Each number is 500 + 25 x the weight over its row's rms, rounded and kept within 0 to 999. Layers, rows and columns count from 0. Numbers have three digits each. The size before them is the row's rms in percent of the matrix's.

# down: layer 19 MLP down (transposed), 512x192, rms 0.0933, rows 195-240, columns 96-191
# gate: layer 19 MLP gate, 512x192, rms 0.18, rows 196-241, columns 96-191
# up: layer 19 MLP up, 512x192, rms 0.175, rows 196-241, columns 96-191
down195 088:524490531499508541537483524499512480498465516482502537538509498510470540524518503526486514447486531495498479465512498547474537442490476476526446483459480539504503498503502503520459486540525487502538518499527495504480480482519508477540481489480522467500464516510503472474524512490480537526
gate196 100:518471495453486466515481512473517524520501583481476488476503476444519474493503476516434517472452490517497488493486464515518467507521462522476495496492511513531526480503513493561497506505479477496502487515544519514466484537472473491528505457498497476465457493479508543517505472495513507531
up196 101:523480478482489467521522470479519486511530532533529530487473493488492515476522471486447487517494520509473501535493469502511492476496507482508502495491475503492508526547501508551491470447511458482517469501483485520441519508482538494520508466505484519518467496510520469514493496489535484531
down196 103:483517515474472492486528496492497504517487532515491542471503555449472504504490477511525443503434487501486503522511540545445470517470456539507517517502498495479494490496501507476528483511539522515460490499523495530506512519534507523511547493519496488469479513508504479520485539490491490467
gate197 095:494498503492542513504511533490519530480506483544534432458520498514495505495491528470494488507515446496516512508553511530503503499531519493481477529489507425539493508484523491486494491442505567489511460492492540491531462507500498494518531513490525528488489498501509474486480514506503497517
up197 098:531488503527537504495503523521483508478521474533521444441497470547501522519522539477498464535481479519520512520510536515498477471486507489496472534459535463511451531515502500477497513501543517528523496521482516537513449492471470462532519460491498532498511490493497468489461507510468486490
down197 100:534471522482486518492439509484477516478476488509511495504520494486490465500457542489465512493482529543438506530493477520485482538507526502490443481492471525480508475474506501520449489466458537502491486539492467502495517482475515497482502467508528464512506497501528485505505466527527524492
gate198 101:449538463456489515452508458491553502516506507481516496492523506486533529480488512487543470507466480517480493482458543534493487508512509544516479494494504502502519484449512530529489488537502525537514483496509430492504501508523533487487509500440518526535478497486502463516557479543502467492
up198 102:495495494489517501509514479511494544513516543475500534512516508479535523465473548510504506499548474539468542534507507491509502504468541516521454481482526470486528465524499512515502539497517474537497505535497468506511471450457518490484498540472549532565531474480493502523517511478481530496
down198 109:469515528484503511506493502468477484472499507498488479539515497492473427558516454507481533520506514499547526511524477530533510543491518501537505517496425530483508503530524520516469501519506499503507513486472474519484497465494460485542494494470495465468475513533476523476533513539443508520
gate199 095:513513518514459476493498487453494513558524512520528506527464521547543499521471524478478530486474499456503513495538499464461472522484540441516491477512554473526512464499485531527526488513488520470514548465487498494475500514467535506522519506519483495512529443487501503513485459503498519464
up199 094:467457502505494493477502513538512511467452549510502528482474504477512473507510508496493514515485467438504486466539494514438487465487505533486473499491484508487515466478489510487492517514534505496487515433535542513501469476500500487500525489555527503462527489497485475445590508499480468478
down199 102:525548499452479536489541553506492502566488477500474512515490488534502467485493477519501504485540476486507488488510465495532542492485479482506536513454523504514454513538452491557532485450428446509547535510498475468518538513525469498513505537482503528493511519509490470507495478536552488486
gate200 102:522483502468499514536516470457509505515488492475515530457522519471491419493489524453478481492529496493493534495483476522493471477521518525505527480536450459505517503546484510513501493507551496477516530520460472546525545506444509507505547536499497509506501526532538505550503477495528499486
up200 102:500501448540502522500480577520520507510462523519477489513468515491486500503507459485484505498488487525460480505494523487495530506491446509523501494475565547498524447450554506487512491506530477513502492474517514501466454494511497482509494459480494474515488505472480485498465522504464515489
down200 104:509507518510499477477505470491509509521502448497502477479497468474507479485526492502506493493492513500496493532525530487511490442499536473517527524502508478516501506498469475535459475477461501483475493468506493516588512511518495526517483503492468474507490453536514512474509528485489557499
gate201 106:506487529520552498502516552464480467509509480501451505467490496498468538473519469499527466469478486503483498508480480500499489534508496501489566529507525551517557510499514470474511501501494491495486455532525505527570535479492485464503498491501510499516578477468492526449510504504528505497
up201 102:497482484518489526489444477520529511453474516479546517504503513520517515527497521506462523539518545463532498512538505511489531491528473512505421517483488507501478490481497534485531535514517501484520497458510492514444493540502521522480534482490488513503457533509496462545506504514503480492
down201 104:518507490475510497495534448494497484502489499557480472457473536447496478493515481511444516509542475483492546504543524435513484513492519531482481499470499475550495487518488472494504495516506517519490510555445449464506541509471507506528482525547478500505450507489508510450477491515501427509
gate202 090:506490489511503466500482534507484536518495534477481537478496525523547530489485513497507479526487535503504480431532484477476448460469494503551522498453464512483551468508519485490518499556495520551512499547493511510488534504483492458442471523518505516528517516538501472461483482480517494484
up202 092:502461528457499454481495490485546500528532506514513512478445508504473461491542535482514471519509505496464505499477492483538490512549506482466476487532518560509485524489500459513513519487538454499483513453498473505517507502504554485545521481478469490487484488497504495492481527470477530461
down202 094:507537532505499495451479476502500473467507514525496527516497528469458518478509484504485499501499512511491499512491516479476469452488523424486513526498470514545481476495471518476478514488504488534525543526492508488452481493485486530521480492521532469507496524464528480502503540548445516516
gate203 106:474482481508529532491526478530504488487450493484508501463502528542497566516503546489526540519476488475534520508495518511519460530509491483517483548480495521481498467481495505497467508510519497519531501441553529491538521538509479455476491519481436459505505465528500506512493542479512510439
up203 102:524483513494476478480487533474517517484551524476499490509526466454501445483505474492487459499550548490432478518501475498493500511492525527502520467504524550507522505525520479478516514475457525526486447552500483514476494512518520546497493489540535553458535518470541501507509464482488495558
down203 102:443463459520463537502496510540508516514513491500520563520485473476491512536462502495460495493489497438524482481493494552497508502482478485467509510466540479492455485515495511492498518473491476430449485506530484512488541520489465483531490439476506467501470486479517495496527467481493513504
gate204 096:473539516526511550512509452505520532548502495504517437497456483531540489449538484507537511524520493459507507514456523494526473454528526506467479508524508475489519512476541524515511466504504513450522519498494525529450507526544516520478482492515484525464527483452548466510545475463486495439
up204 100:510529489505517531492501477480502534551531484491501474492446505514508475485535496494486531474497535444465510536455484476571487450515522517494535503495502477504521500477533513521484489510519529498503548545498519528477497542510518531512520548478501504506543494502558487500464492473472481484
down204 092:513528499497461497464526448516517505494518487521513515461536525509515469509527553470448489532508460470506507496521484496497525549494455465506501504522517489462494512485526497524510544478524485466508488480521493522510487485526475511466513535533509514537544535436480494483461533517477538496
gate205 097:457533494520494476476522534468513483484504571489486497521536541499479522517475486518531493484466516490494490474535526483472528535466478474554511453510477522501509519518521514511529534507475520461526502500520493517495481510522531480504479555537548509454500453480468540500515502511477494514
up205 096:466533487539455499506488510514492472476521505483492492528500507489534558498468501514488506484510514486480501507535469470470487540486508473514475499494468502430514481497508503514484491498515498487504519520527531543484477474514517478500476509495530527480538471541472506504534467487492475538
down205 094:471486485460498506487526468520475535497496541510513519544467488478506490526524505464505521497508544513502471483462522488495526549462512484542515519511488508533533521516461485498484531446478521541489539513499532461505487525469491508477536522469530465496484506477604506539514465465476461500
gate206 097:468472553522466491518543505453499516542526493506545503455555488493525518526510534476488511490530500490506478485461546511499506467465495524517525497530500508491495470521501470481524491507518485499505464491488536502519545487508556498501521478490529508472486513514540523545452556486525521516
up206 093:536487491508502475512465526494503455484442468526492512497497516490485511480479518496553507526473493466473562512454483473541504497529523487460505503485481542521499481516554482542520459501489508429486555504502468500488477509476475502467453534513474513499500503520458501479526489495513521506
down206 095:507542483481524503492455507487553488490494507487502503527488511507523498481520482506469506472520529579539531526494549502513490490445512492482501519470514525500495480475516504491482439505516519512493493480488484489497517503525525493491478504494515504490489492501518514512477541508539503458
gate207 100:508506511474525489509483522447492532512477478524425483534493493502527503495473533478519487499464511488519470539504504440514519457513538508526476495464563488516454458483457512473520497493490509523483471495521490520513455491523448466475529527495553494504503483475491472496520485496515502510
up207 102:510550477486522504504572457492501461487503562522522528454493497491462473499486476534509504470497534528495519498478508562463521545441515517451499484499469512502541521483542509523513511518504518503478510533486498479476503510455526516490492492503492525488528540478485504521509495495478479496
down207 098:484516543484505473526504484443506501483551475500527503562517470497500471488477523528495542469503505488490462527476499540484480546501517547537519461485508448538537553473491554464496512485464476492527526477483490521457504470486490485481483548522514510499499477493526519514526540485479524482
gate208 097:500505519521477503484506490476502522507503554507500510496496499492500548489490490487470498498461499559552534513513535559472482496503532501499493508516498492502516459535469481555508529485517521423477522495451486523525505453515528516479496516519502522507491539505527489470484512534515469504
up208 100:509468508533510470478471517498451494496531507488490510481484502500474526518518519527499462500480475493489513500494476565456502491475513488446481473516465494521536499509488495512491497504493502456497554497525494498535481511500547489509486502523508509500458541500533508464474490534479460463
down208 099:495521503490498459508529526526489508502482521481495488507518447538491457476481491485481512494519512451528470525503525444521486508482496493507499499473512481475462473513534513490526518492496477511509495534511530542500525537510441490466528509510489508494529492511477492534459528490481516462
gate209 100:478517510484476492503511487526520492508482489523495492487489447480530480503492531525490535505483459487476486496511506519565522488494455506511527467518474522474501549562517492457509555543538532500462512503498536535505519564476516512475518510483519491466489488457461482481494476513541504502
up209 100:479503484461469526529525454543533482469471500463508508464479479478491520518492477513510510496445516531495503452480515500539507508524479494511475520488502515510507500537511479458521529513552472433477510500464541543486493504522467491492513503485498488490436470490466478483480471502542494484
down209 105:500522504523522497484466489517510530487543493528512475501540502527486512534530503433536510496509501518435510466520499511507500528474529512441554490508521524498511546495488494531464470510505485497492480501511533513477530523517506527496487498564532496467536514469558486500483506496505452539
gate210 100:485498476475484556505504476496505498554501512506482489519463526509471487501487506493505511535496458505503482533486491484502506483520524486519489464567538496470491547470512462511468460492484522491556514475527479490454542482535503507490555491544463494481528527525525506498498487475509521495
up210 102:472523450446481518469496484530521474527518503519506490474475516495450487525476480499518475528555483517491474516484517489499503481507543472502501490559534508497471520488519497507493466529504547493525527483502511491435485512546477503479552509554461511493536493506514536487507469492529492513
down210 095:534514504495530473514500501493479488482521493532483478500530508468530465489544517497473447513473518480473463507468490500510492510511475503524494485491497496499487507496531473496527516476490469534494540504477570475462429500458466501488494501494502456504475510476477520447486533535501470479
gate211 099:486487558505538502504468498482472493474546462513514488505464509488517500545521511501502517521503499473505508530507503510520504484509523474525492487493486516537543498507518516503515540530496464506504434483493526522465511494548576527487526506499527500513537568541504464486467513557498510500
up211 100:445512466468508517492534521495509525526489505530485509492490455523498496489472472535525497520476513523525498506533475537491482497485495519498518526490502501497465504474524478519486470472490493518471510526477531493494526556494482539505484504516504525523506436499498530508573505500536499489
down211 097:537485532503501463443498482508480478481456496485468455448510485553514524439463537518492508513500482505510449494500471511542478516524497478505490534479497541464456494475516484505511504488506470522516507459484467485494473484477473505480452460521471498466498503479501454521518478503523463512
gate212 100:503508507511487504496455532499505541541544472475542464498532494505498533530516498480496535528481494516519517511498447569497534476498496534518526491503524509488549504518495486524522442537547495478504507476477503456477487562522567490507474503487498519502452537487512526533484516528481531451
up212 098:516505511493428503469524491481521524470480494495472466516463478514528507436502471493523484511533475504447528516494507472510506498532505478505517513457456495504537504543469508494508531486447529513485459506515505528507502514503519482477509467529534487493536507496524490531533537510511453527
down212 103:543500497502490479514507467468471471514486537496489535469513484473493519481510495525506510478485501498482490502494474528484440529492477447476487510489518476524520452526483515502473453485472547470522471457507551508529520499506529510500519511478489472524532515497487461492475506495494515526
gate213 108:490529490490507485529535482514562447536482472495486517522503506499552499498536521508500465484526498463511473532468477509533494477474511536530485501520528506511483509464459536466473524483476496493487508524519537485519509474494529474457473536463542471519539500510523507515473486547521524490
up213 107:489527488516490481523485466548541465505488493500491499478497459498541506478538488487496493496534486439503475517474471491517530487490508550504501560502502501502461553487451539457476523493482536471508506532509529479504521511495503484495468526474499470535473473518508536494481497530517513516
down213 090:498511513470543504498494514485501517514464546483509550498548490488522508500500481498510512542511497518539501488530456555516518506472523474491515496436486498535531479465519511468506502547508503539493475496511507521442499513519499502519496471495491506462521508508534532507499509483511487499
gate214 105:520494506516504522503500516549525471507523480528518466533538489521521503463503491520493518533516487440521505495500504515517544529485484456456465486510511477500513490556511506504557528512502515519512522507519489497478508507502499499515503519474443552492499523469504539523489504513456499457
up214 098:517491493512521519510522522537490503461492512525532485494534520515506512450494468491444537488481511460551513511499525506510515444508484481433475464471520452445533455525476545480491483484520470487492517505512500523457503504484511507542523482491489547505514519494467472493497508519500460520
down214 103:506489502478517503511519506539552523485500504529444483505492486533513488475546466486531497473485527519536512523495492451489562523510549496522468488515504484460515537494482518499515523476490481519491448528487521498507509521522492508512457470509508530517509500538494541486461508515531553484
gate215 100:492520499517476478490518496520527489467469502492523487490467467504474470530460495524490480481471435482489483531475484508469470485484495520544491512540512449544540457504510475455454491501457470470488583474499495498513547467509454432489476511548495501507513509496509507476538468536546545507
up215 098:487496500486477532483496532513542503553471474506479510522516478528516457469474449482511507485512516533525522489516496492491476535481487511497509501541476551528461585471526472482501446516532467546468502513521521497505521466509531466530469494510559528523496519482494493493485538520500502491
down215 103:515489497506509502524541515529501525499517491488510474510508468515512506519509521510508442490481547539497487551476514437521509511537549458499501471508492558468504462508489456498507501501495488526509497487471513507520473519470453520482481543475488502506513428490486507451502515500495566518
gate216 106:526510523486505483532522507500483533502466470516502520493517511510478539458550476483528485526448467526532526522529483511495490503501496478527506477503503508530501508520514501574455521477517576503498511505504476463475487496506523496509479516488442551501515463499509503462469510442516502525
up216 094:556453488452505511525484533494512507495525507549520472459479540465549476511518464483546506490560472499488505486512490485490549493471465481518513519468492499471542496510498509515510542470508516497518453486476523517515495549500502476493532499526490496497486503518499467512506526476493526478
down216 100:475490510459525477549502470517494537524516509465493507513539500509462491484493456516477473493452523489486537502534540560523466503476501500491496522542497499518518503498478492498520506513502492497476536544511488466483506488508514509543467494464476528515543487523482544450488503499503480500
gate217 105:515538556502471510530535536520482472548493465499528496457502520489474461480514501524461466501479491545510507528506518508514473513521520510535512498490508517516457469496459496495500517514489473487515519531496458478533490511506505506528473477532526520502507509480479464485438503529484480531
up217 103:504507460519505512472488459514497516480527500545454473516490535519513526500472492499485528536497499484505514504524496481460540524475497454466514485554511481473511506495515532496459525485504520533491518471507547511469520475511489529478530528473479465564515508521507521492546499506497524498
down217 105:506525467523490497486453492492514506476504478517498509483539520473520549482502445533505488497481542469511478511519509463514541531504506481524481514502484480502475488507499473494506510505548490491472500489531495480458528508507457491461529491504530543472462489532544521526521505487548469533
gate218 094:530493514527499540510481451483473497498534519557490500524495494480500494501488560525520534503445457505501486531483527520495463530491473532486460539537502494483478512525439472482521487539486502482484509505541474550482524521483498490527490511481490523501541486498500502509456500479473457478
up218 099:466512512465476456461506524544522517498453492433530506502495513512527510501503476492498481527536530539476518473532477498482517490493525498497544481491482511504512492492540506511476522475527466484510508480481554468532490459551531512461465500518516509536459523478493503490489511489546534492
down218 094:523557488475490537480467518504498502516490513512508461494446486511455500519533461533507467508474494520509494524501560477521525500489494473512525493492459475495495495538512496514511491517509506494533501492484517526499473487482509504484454502487473478511446562482465509458482494516485490489
gate219 087:497520531478519523497492470471538491479493489538478492487481494508511482509548507525536484550502457497503541524460492503512503508505483543547524477538473519500468488543523508504512526521518537525502519486512486523570460519500493498492494476477532524490536516499471539508491502489491521543
up219 088:496490544506490509527482497484496516462494465563507482482496516541478496514507553542512495526510493518497497553465486532498513511512490509498505487523482528485478514531488504445492495533515480518507513505490502489553459527525490483495476475490530491530524466494489511496492461488505502561
down219 105:523499462513540492506501508539514519502484515471468517522516519497492506490460473487504491447532531498508491513491490483495495489518472511497479498454491489496516519497501490514505501470476519506506500505488477513465500495521538509501515515531495492518449503482485525492503505495473507492
gate220 096:501469495496505490541499527494456457499452552523513526442472523516482526505516552496499512498501520512520454470481510532461467482484472512495512529476538469484480497499489473461481488488518503505503477496510481488471464482550526500497523566463520501495512485509516466499520507484501507486
up220 096:546492475482493490531467509503493504484498508470478539457488508513476519500516538473487561483492534490517493451466520531448480514471530521514525484459515486517508498550477473514518464493544514457512493505495502470519521463571496492519540515449517464454506488486533501490500514476504528492
down220 093:487506535474508495505475497495467548509530445474528528541530509535468494520489499509505512533491495497509507495471511501521519516535501513474464465496493488467515505478502479474463458494513498533485521533496560516491476541463495493502511472553557479439445512532536495486485465558494489478
gate221 095:503451501477484497559567483485537483469477499485548498460493525518460506548510443525485469532458517451473519490468493512497508501483544505512494481528465506523522451503492512533475484536489516529509499528533474493497466502477477465528522484491481514495520467501500504508478503495515527498
up221 099:498491517529495511492553480453546478507503520468585444435498506467482507515522488523492418532492555484491538488498434521484523467492536521499507508475490516514482464520462495489493502554522519519491515533514469491500498528494504478474506499502511512494466514485470527504505497513482505499
down221 102:517499502537494538486494535499508530476487499505487510490510472507496521511482479472561531516489501528528491502468508488464504523502473473480463513522479488485497461507493513477533503515510485481546515497491515505527479432546530540530522553500491513538472551466488476493517500537505466466
gate222 091:490448487513455511510513482514487511511522510446501543506554474545512486507483560479504517485484441484497512515580496544493470521525513492460482517479505496540492526491540477487495483472499504511506492536518498485474475514489483444487484524531498502490491494491460538487484496492486460489
up222 094:490513501518529516514478492505471471498470512524505479462436483475494488502517534496504473524492502491516540485470500519527486518484499498492497497517509467488524474496506526470521528535442505485531522486497479495495558509542475525516520468518482511506496563501515481520487529476495506527
down222 085:480502484497469502495543481475507536545475424496491510491511524506449487469486522490489525534489539502477491502478541477505517460508502496495478484509490495508516480476508521500512540540445512495515518502483477470498508504501505501521564516465500498496484500491516458492467518485479475503
gate223 108:470525504500501540474475498518514515467524536511501513511462506469520471484457533506491533522517506508522469473515493483483462541526531520553493467496461498508502470518464508542502476498492502495508544500501520506522502483488463511465461481543498524509500523512521512513536522503508494486
up223 106:471468466528516513579448512546485472527513492485517484515492514523452482499520436498514479527514498491523503515471505519480540464477475487472473482520492451491511501546534482495558477496504474534465479492533493494486524448467515525488481488495522493509505438449503505496501486488481494519
down223 110:476490469529518528465478517466554546468511494515521511522514486494529468450519480491490480496465492499443491525479470503489499493511513500477511536499484537526520508494473464525433460534506505520483508521518506486489493518504509508438514529489526497554494496522538474488501476542525453508
gate224 095:520485516477491505506520507491455501513505481516483543491511510491497471554495499504524502490493525510537530500503477474527536492511540513520538486527483551477505479475489495480474516567483535515497509532468503497499512519500494528497505492503528523566528513488512447491497496496493513504
up224 096:517482529549474471496476484489524493509489460498501521485460493466490509537503486560543496478482487514512525513513490482518552497525510500511522506525478517514500456511510487538500545564461521489488494517478506513512513482483520492490474475493504525536532507474503445517490463505487519479
down224 094:500532502496531513482491524474512528500534517512506511530509494520471491486488484474492473498535519517514508487471473465532496501447481505482503487479470447516523520486436490515521530465490509503480496495490466522453496491461481505525512515507518476488511410516528519491523553506507422491
gate225 103:585532546480503512487497479526534501505510441487499533490570496505568488522466497580522494505545510496481513495487475541517512511476516505484501470470532538498467511480464533526459472470507500542501516510533519529510458506467496484480527519511540524495509498511534526485503474519512514509
up225 107:549500497492504482492517470497509539503497448499479506505555499489483523496527477560496508494485507498494528489500505501497526537529553511528446495499482491509496469480515533520481486478522547485515486487517488521545520510519487474539521551485506493503497482527522506462523485520457488488
down225 091:478506502514484466489552489459481500522465526507517517496509473479499479510472511496509500474488529513505490486501524503466534499470511468485449521488487529559475497488504542571482485494507505502510476525500551466480493501487514507508489471471502502507484470472497500468504533519525463484
gate226 098:499462429498536520539458487497512509468536498489487454484481515515482477492466540477498482540457495509485546522520485500503473506488492504490499548486503537534475492457495465506508511490525493478511515549489501542522507490537488498491528460505554463512490504483513490472480491505483513514
up226 103:480529527524499486443518500502480506517485490502527516489520456484526503514557456518511541486538524512528478482527509524479519492517509498547520463451496474483501495496525516502533507527466500520469483470498497484504463468447510506531494539462492508504497523505483543499519498484513527499
down226 098:518477522477497540480460492485507518508522458479526448493523498507483463517530485529476518512542489500490483482486508444427479529524485522501469478496523552529476482457452477478493468467505478516476463492486519518452497503534477494510519498509504489498480482467513453524518537474503463472
gate227 102:510526527474490481490465506497523488485495519464496559494477487529487510488490517501545493469479498507524532526514501471533508526457510502510481551532530497504528550493518488506500454518465490505523536526521517487529496460478512513433476495504502493531489528521491543495460526529501464480
up227 102:504493535480473517537498493535487486491526472495522480533518535505442497498481530492435494492560504494493538494515492455507491497497499509517501516508504528502513490574537469523498524486477494510511517495501460488509498509475525507479513502519506511489457486488516510542494485531489477506
down227 106:514475533528461497516538505452466513519490497513503472504468495479511518499524461514505537512493470513522504455463515537506497490505535497484452468477470501496518481477492510482543423497528488444496513497474475465484485488474466492526483518531513506514485496506522544476466485461469515526
gate228 097:534542459469465530504492498505502501522475490452507452500498499476521519511462472483474485479460488490506487503498502491470541538519503505520495475473483557439503472476494511529491479530488559488516503442440471489480475505514495454503499505497500499505477484517490517457560465514472513499
up228 099:455495534499487502462500477490465499456499500522513512491474530517502497486494523502505471529534475484504513504499484501518439485481511519484490545549470467523494484489488500453490492502506526515486507538532536527503518488509504545497540522524470495519499485540527487493499507486521495509
down228 099:520511462490500501523510490534514491506520489518514507502473511494496509568549493476507516509470496516526464470504470498519474500511496469489527506500510502531474501517552494493539531466499515510483517467436453530508527522508468461510506537500469457509509504523449577529525463501465473480
gate229 103:534490498486488456517495509540544436483489511497522500506470472485478514511495498524488525502483498512502505508467503490503473528515534526525501497517522494505491495513498528499501505510523498523475503510497497523509517528513497514540522506481510508515509480470478469520500507500482516507
up229 104:489533526540527503512530512506495514511522508491533485546533496481529484488492508463497530526509469499478493509508440514466487521483516466523490476501465526470498535481483510499499477508492499529509542504487494459520482468492506524545546491495492508481510504474548511479509489508560502449
down229 105:497477508518465502521499529509494475470491497513507510477498522533475483533520511550475439531495506474503485486476527486490506536509490459468475535518476482488504504488509495467503490546505517499511498528508534534526494513503444507491563469533537478556494453496486511507524493510498492482
gate230 101:503485475487499465508493459499522551520494484493502464511527453494552528511515507534487494503509505530542501524543484470514522484465486514506493530525513527496523541473509467556457508482480500475466461528478522478528525538475500511548485494503504483538482480509550516455494464483473554503
up230 099:515501480491515496491454475512448530451491495485563544516555505490499503533446537487532509470503547535488551500508523468492499518511482466531534512474504533463535539473473477512514532518492492486510478487493500470474489500534515461528487522459497526500480521476522453496490527470501478518
down230 104:495477502505532539536447530501475495512500476500532493503508513488500501488492539515489510533547443470532519532502504502527479533537497479481528497544467531507489541520480464480511506482464493515509494509532521421511518466508504489474492488470505491497465506519502499489530483490481465497
gate231 096:466514507477515512509512462492515501494514493498516503456486533499471482503437557533495492510490500482509528473491483475490524489463537499486511474490479510473453496484526519487424489505502489526482504477490497585460504526483502514479506540478492498454471557487494468537504445468449485507
up231 098:515490471508497511502485528502481486510454469480489525535493470533542536515561476505494504484507508516538460519485519491519481530515459520552505509505491520521541497523453482505587483503488509494515498524508489438540496486543514511492487455496528487529515465534492527492466508497557532513
down231 094:512520472498520478491460505513511545504447525494498492518495540476527499525495505511487517515525514487469511540493461522486477529494473477495495494441503478505517507494565505481414494487497486531490544494528430495510481460490497471497474489467514492498474455495510493463511484488539474495
gate232 108:500522488515471519501480526445519503512512523480558473472496508523470480457519501475496513502498521496499531535475470498469498469474479512527507460516527532489494463511445486501499483521501474503478521439512497495512499479535508468498479527569545537535502474571522442559534480482486524519
up232 111:478482492491505483518518544456511474496533544498523500528490511522511474451554504493487485514497528498505517489476498484466497490514488468506488473493511497491485505508466480490487488528502461526495501458500491506469460498535542443475502545581508506519490506568513471501553504490478523496
down232 100:474528500495473490490535422513560520484542528532524474478498479495499510506512484501488501510517505484500491487447462467504508498524498461509464495495475519514445516507545500494534537529547554485509531500491500510498481509503493466534496512509516493503493511481463498462557501462534524487
gate233 102:484499495524511534511474517526512493490514514475498476513478514485479519489513480524460500467479511507493508496523500501491532521490509486518509512484509479503462529474497461506478542467499492553516484496488446499498499499444457493545494501500507505538491546492495459557503479487494483501
up233 103:525503535466481496463524514498514493490496458531539490494535481564511497496517508482487497496547468481486496458466518517550498478496459560466473487482483513513497485501496513477493501528513536510474521469505487469532519500521524501484506507483474533493472492513502533494498495470479523491
down233 103:549497515443521501475476465495526425485538528498453474503501530523500503453520502462550490534474522501477440501542535501498505486474512528503533479465501484548523538485497485498467537517513472468465532487516488456468481510504484516490511446473541501496497502517515504488510467467530507523
gate234 105:517517536490504498478466505560486468504538460469510494520521472514501540511505481528475500508494517550538477465447472508497489554491525486505519524526513508479478517468530508504443488488503501469459507496505514497513492495508471451499472516506469508562511536499505506491469509532503468507
up234 099:529501554495456492510531482475492510517476526497563521483516516470481511462493528510490481492545475484473499489487539470507489503500469494480543513524455464529508503491514522529537475482531477481497502548513522511474491502502476525501452486469534501471492480464483529519528486479509559447
down234 099:499508505508466510519525545505484513526466485470502477504507500478514498512534506480508503516508489466440434502552498507543490485483489449509479552463534542528487432507481453522498517497515512512524523555475492456511515542480492527525481526500532494512467490492487478482485485530495528519
gate235 097:536509485463494533508475511502526540494524498512489458511461497531525492490490556501462525501552492531502552509493473492485508502519469493481484518515493525534503519511513544562533487469508525526510478495491499477543506462489516475474516547530520517484488496511505503497506501497496478448
up235 105:491469532457475495528480489569519523516503499473431487497471521463482492474453517481455509458528491491522499504498476489535520478471478485461492490514495483454456513505532504455574452483519496520495512446495540504546535512561554482508490537556498503526495500518489481511471463489492507473
down235 103:490488482501570522492504493534506502511494488562495489512462458534496513503526496466497538523490480493479462502447486550495477516503489473491489492480506527502499488518442550513484511522571532518537498505527497537444505445488497477483521530506506526496477521523459475471485480529487534476
gate236 093:500503511492504494418495472519476484474486545492469484503535475494547463548471507488531499513467500492499513524497504563488504485501520467471499477509497525465508495543508455443529529548512472504535508483552512475487442529543461482496512504473485517533510483483487495525507476481520463465
up236 094:464504534500510480444445457517465516516466556535507505509519534514500422514473477482526463465485521524509472475493495558513487513476476515526490437491492503514482492495503500459483508531486532550497501463545472526490438532497484477496527476524472513530478484479500514533490511513501475483
down236 095:479509511549465504525507493459470513508494500462514542472483481521491555499468481507480530506540459485497495478422527522501508492464504494480520524506481519515475508483506543523531483488509530472521444522449443500537494490485506481514525560509470502513473502455531493492484503511508480520
gate237 104:502498541495486511479491501471541511479532531495538477489457512523537504500514482517456523525511555527514536481524535499441515487488528490473537495489484510477501482525494480517545494471546463490512520486540512522457505540483516485499517476517489513510549490473472514515504522492502492489
up237 102:492477470501476510454466498466470508497518498457514485493522506511514511478473475470507497512479479489537509469473532525470467519467500502481492484508490534512506530473493497564504508503511519540476502481493498438471522509479503511409507493479526533532542503532522484530513494497518509498
down237 109:478441494505573506453439509485482482522474550547525484500519500526512463513466513524541504510513523490505541507511504513486455523438471475475477491523503445496499510489555505486498497509514496504520498521525490517524473441488522473491506544492465505472480510514487485490503486476511458523
gate238 100:531511504541507531511489538458489455486492513484465506529495546458483424505488485491538486490503536481511487521491507466482523497494488483520520504530537490489473495533465469504506491507488557484514491528505495507498521449521507516524501481504490547498465472516524554496466532501515504454
up238 099:459546524502473458441478485488530469519504507528507467467548512510502532511504462556500536521477488478496520516504510454487475517522483529506497504529527525515472515481500501476463501502471449473470505522456497507500520515515506480490515512526496443469529515537495521493498484496486487507
down238 104:515517482514492502508465486515523555491541518454516542531529494471422530497482480498456468493451494493451530506472511518501530458521500472496530489477475481487529551530501508527478481435513467491519478483490465531523528487502523489474514480471490490512501481494489480491506482475502498525
gate239 096:485491500511537511479492525522484517504487509463490503479525503451505525475527528513495507536478457494499480497494528498517502535546464506525509463547499519554461481530479483442483503478519488497511528480454504536495498528505545502500505558497502511513518473492464481522483464489480532514
up239 101:540513470509495471504490467510540497515510498576495508483496540526509507482459510492490492465471509522468492519522491499521533458447487524478487486465490509458533489445512498537509502514546494489497476537497456466493511482499474495506473502495507508514460518479517507488492512467522521523
down239 099:527489527485503540479497475472465510521482486529526446434506453528495541498484507511486487520519483498505447488523532513509503492477492485477518478453485469481506490481511488542498513497501494511496513462496517502520463504484534494532527461509468477524483509454500454527485503534533516497
gate240 105:473504511490510434515488511506477553492465469486507500495507500519517531478467465457514513489488500503466519534511451498550515474508493518544480512504472468483523447505516511519499493537495505506486525482492532548537501470475501498485475494512536541529551505525525485528478480464514551521
up240 100:472511465533490483505480501509482515476517475489476508552498503490473506507494500510499442517529487503454472551473465510516486525474495537550554484490480497501487490538473472478469497480510550482482513530503535492517482502479459505511520497495485519499560509500530444470510539486551489495
down240 102:509458515503516504502484522458497507472494465549501499476509465498500481461527500471500550497475536520492485500509510488522517490495483586482482486539479500516482464522490500531522524518521446490510543473491471494490509528467517532519492510484509515511511467528522493521426485506497487501
gate241 105:495472527506482532518491498497568478524533514545474510495493502545527518498547507534483472537472532518504516505520437505471504531443491500511534469487490483521501529530485517509514525474463469498474467461508485490516537505465485534526521479507471485517496475447470490528455491533536499474
up241 107:448477512521507510527505504528555444469502553526490480506510509576533520518491475491538494526488542553492497529499456506482500528441499507508519472557496465481560486498468495525504489486514472493510490477487499492508538514462484516530510475489482483504539473474524497493495492508536493466